Each number is 128 + 24 x the weight over the matrix's rms, rounded and kept within 0 to 255. Layers, rows and columns count from 0. Numbers have three digits each.

# layer 4 MLP down, 384x1024, rms 0.0435, rows 343-383, columns 960-1023
098139110137165083118153132136115082120131121161144122152159134094087152145104169172176161122114115154161172099105126123116125128129145165108188107140129129098121150100140144146150147105106145
090128171093138146149131125106164101136100091093121137108117149110121131128124105117144142136146116130120112130140117113138130146087073103124102156158136110133171089110120158109093137150119146
130120140162112169133112148109136133127144122132127093141135098108140137136088149141128130134128119107076126092181128099104196084129123176137093155113149111143147165096152134131156166063156120
133111055093124115133157136134094152155146118114140135132125139142133152144120103133145116111108131093122147129144124127120060139120071143126101130101119120166152172134130157141111118117078135
118118120141133156121121119145112117106118144186133149140104103115146181152104137131143167138163137081124115116147109143176122089145130123108154114096157137117163139118117119183166161149114127
112148083134104139145161119150122131107100151104119141153077139129107158164127124123176092106142138123127155126145135085142144077145149101132125188106114133145158101097070152157090149119177125
165115109122145102147120114117137129120109124124144102101120147185145139070119162115095178133124076081099149148111168131131131122152123125134144105169115111098106117140098091134101135148137098
102101110144134121124095112126153145063146066132127087134122125144117124168181087109147119139117136126123116153108130110125088192106146102129110085112149119176132086105180180131110121161158100
138125182158106093132100148148116141091100161121124151143108128157148101106109179144110154139127120166128118142127110132127117155160124130148107152093143140098118110120146138126172122150121112
127120161126123127168172073122131116121137129123170133159121109123168115111122133126137117111095147101120119123106150101119115156173140140102095130166151108133110132133162114110110121129103158
132090095135124102153110122164147158130109115101119100153145160096136135124155104083113130149161133097154170109137124188135157128164099110138150140093157143116143100109094095072147122123127137
083134169094125119138133103145102165133133107095172153146118143103153156117123129107147126196084176121142169126133080152159124090103135118150154129154118103134165127094138141140103150112111102
115084134115120132132175125135163147113157122117165111139122095134166071160135141133139135090141111129137154141140129128137117101127123100162149126111133121148160157109149127150109068092168144
115142175132147161107118159142104111078136108146110094108156135124137109105112142112136135112155135161155132153147108158151162153114115148158128077149145118186158166114123089057124151059131128
128110168135139143118162102140166129120117116112126098133133111105147097112111163121147144110149140157127127127108161118123123115115147101115149160110114086107170123140149118149087169091097143
158171078127146144144152087106107100135116125118145139133144136117133137127136116150191105090104093107140169140114086138118135136104160165158128124117095072161097137113146159155139122107143130
116142094119094114080120091115121144153157126137122145168158143136093127123139104159166151098109100113149140148122119113117127132139144105124151138121144073157126120151137123137142142155088097
114118084166145093129102138108139111102126117126111135164158132172112115140089140092125160131137104143122156096136128148086117141131161139107119156123149088088104164125110162099083104107152135
169138089153126146130127093131159153154106114104123092098130121162111161101105134157130170124170098128155085167149074155161138124165102106126138165125124146152138162131111123138100116155149129
097101113112113141135124149161121114122126115153111133109103138115127120134142132096068130098117148155096139128109120165136080078130129152128128159109152143156137191122121142084099108134129127
159135122115089146116146113122148136168114125115120154135147102115106172061098159093082130140155099160110089069127124120124134135148129133142144108134130109125101124151127094161102165150120188
104121077134131111129174117124137158170136119139126121103126109134124141138102125131108126180110114108103112111087170099145137110102160116132136127146173161125077153104126083149171101133151162
144151091166139124088117112105114117155145126102147123116093092148108103134134107124166118056089141102085190128096122165149131169134138151170113149142153136166116142140136153113089174111148180
156153122181131156114138132168123172116116114145114107104137151140097168116184099100120087118163161159125136117158160139095164133086128101133142143148152120120125105085119111123139135112199148
140132154158098088118130127118168160129137083132133120144098114174117192114165124142130099117124124167127112113158164132112158116097115127143090177075101086123088173144148117133135152144126166
147124131119162167114148164127119169135134121141078131094127138110148145101125135099124154126076151150091120119120085140122099126122133134085097127128173167130134159147175133093130131115135119
120119114146125151117118129120136126100152146157119139089142113122165102137125162140118125172139131105110110124101105154113129156098113136143098138202117145103115116136087154124146115132146144
090138154159120119141143129104054130130137164156138097139090137134128107120126113122172122132185123118089114120156093151117133121131142150110136121133152148127166151145090140150130140179116158
093105137147112125139104143165170116117091172118138133149142156134169097142087141142094120113123149124171136084128150108139112133123139155139161107125097150141095127109111115136119123143122130
128068122098121122096134132136147132124111124105150124133122158134130127156144114113100147143154103103141130156148121170137116109122136101157161143070133107132149118103168132126133096130153114
150173108097113141141110131139124119137123133129165116130121177148122120141115100145140124116093127158074143104083139147126154163178128104107159118147162146107127147124109108156149156149126097
129126161098108093092106171132196161145151135150119145146091130145118117147114100109142104140159092154142082132146172090130119129117091160153143137157104099095138138119115077122108160160108151
128120128166092143102169128144133090112117160124108117136183125137137124134133106114080123081070130152127086110135138127134121130115103143150138126127136090136113165106069133106105135148078095
106136115117058134124134123095115145121137140153130133113128141128136131146082096131107136074128139183153121096140134107086148097134141164147109156099127125093119082183191106108116140103138138
100154120142145125126123130143082099086140182110094129152104103137125099110115132142083134103121153125141157096111161110106128110119098140100148133110155099083106125092140142123129116124104161
133113112130113163148121102126148128103107161127141086123160144155169116111144140155139150112154115126148134165110124128090116130106150091161134087188108083158131148105146140153119100153125124
095149099114107132123160145171161124108131138144150108132115173138151143132130131127143123132120121175122140138118119118130143099113090129139138103117110152100125120093157104122104157174116109
159208120130130136107137160109133133200139092069161120129130145130157150159130135159125129105156145142128132129130112121063136134127151130114135106129125178133143105112161081105132112105121155
135119090126103095072151164125121084135092111109146145147115125080151110123115116127092120160194095175104129088119120110063119146115168104155110162124088121110133158160094091162119130097114116
124146109131100141107137138111119090102126115170094135148137155148127140094117136148132124120109113137143113163125088102144143114125170121138076119117128146112126111100123119152091127111114093
131172177135153135150121156140147136106095134140120150148167153167139169131153135088160167158081115134150141116173124108114106100135145159161127085119153120146138116093126108145143131164136151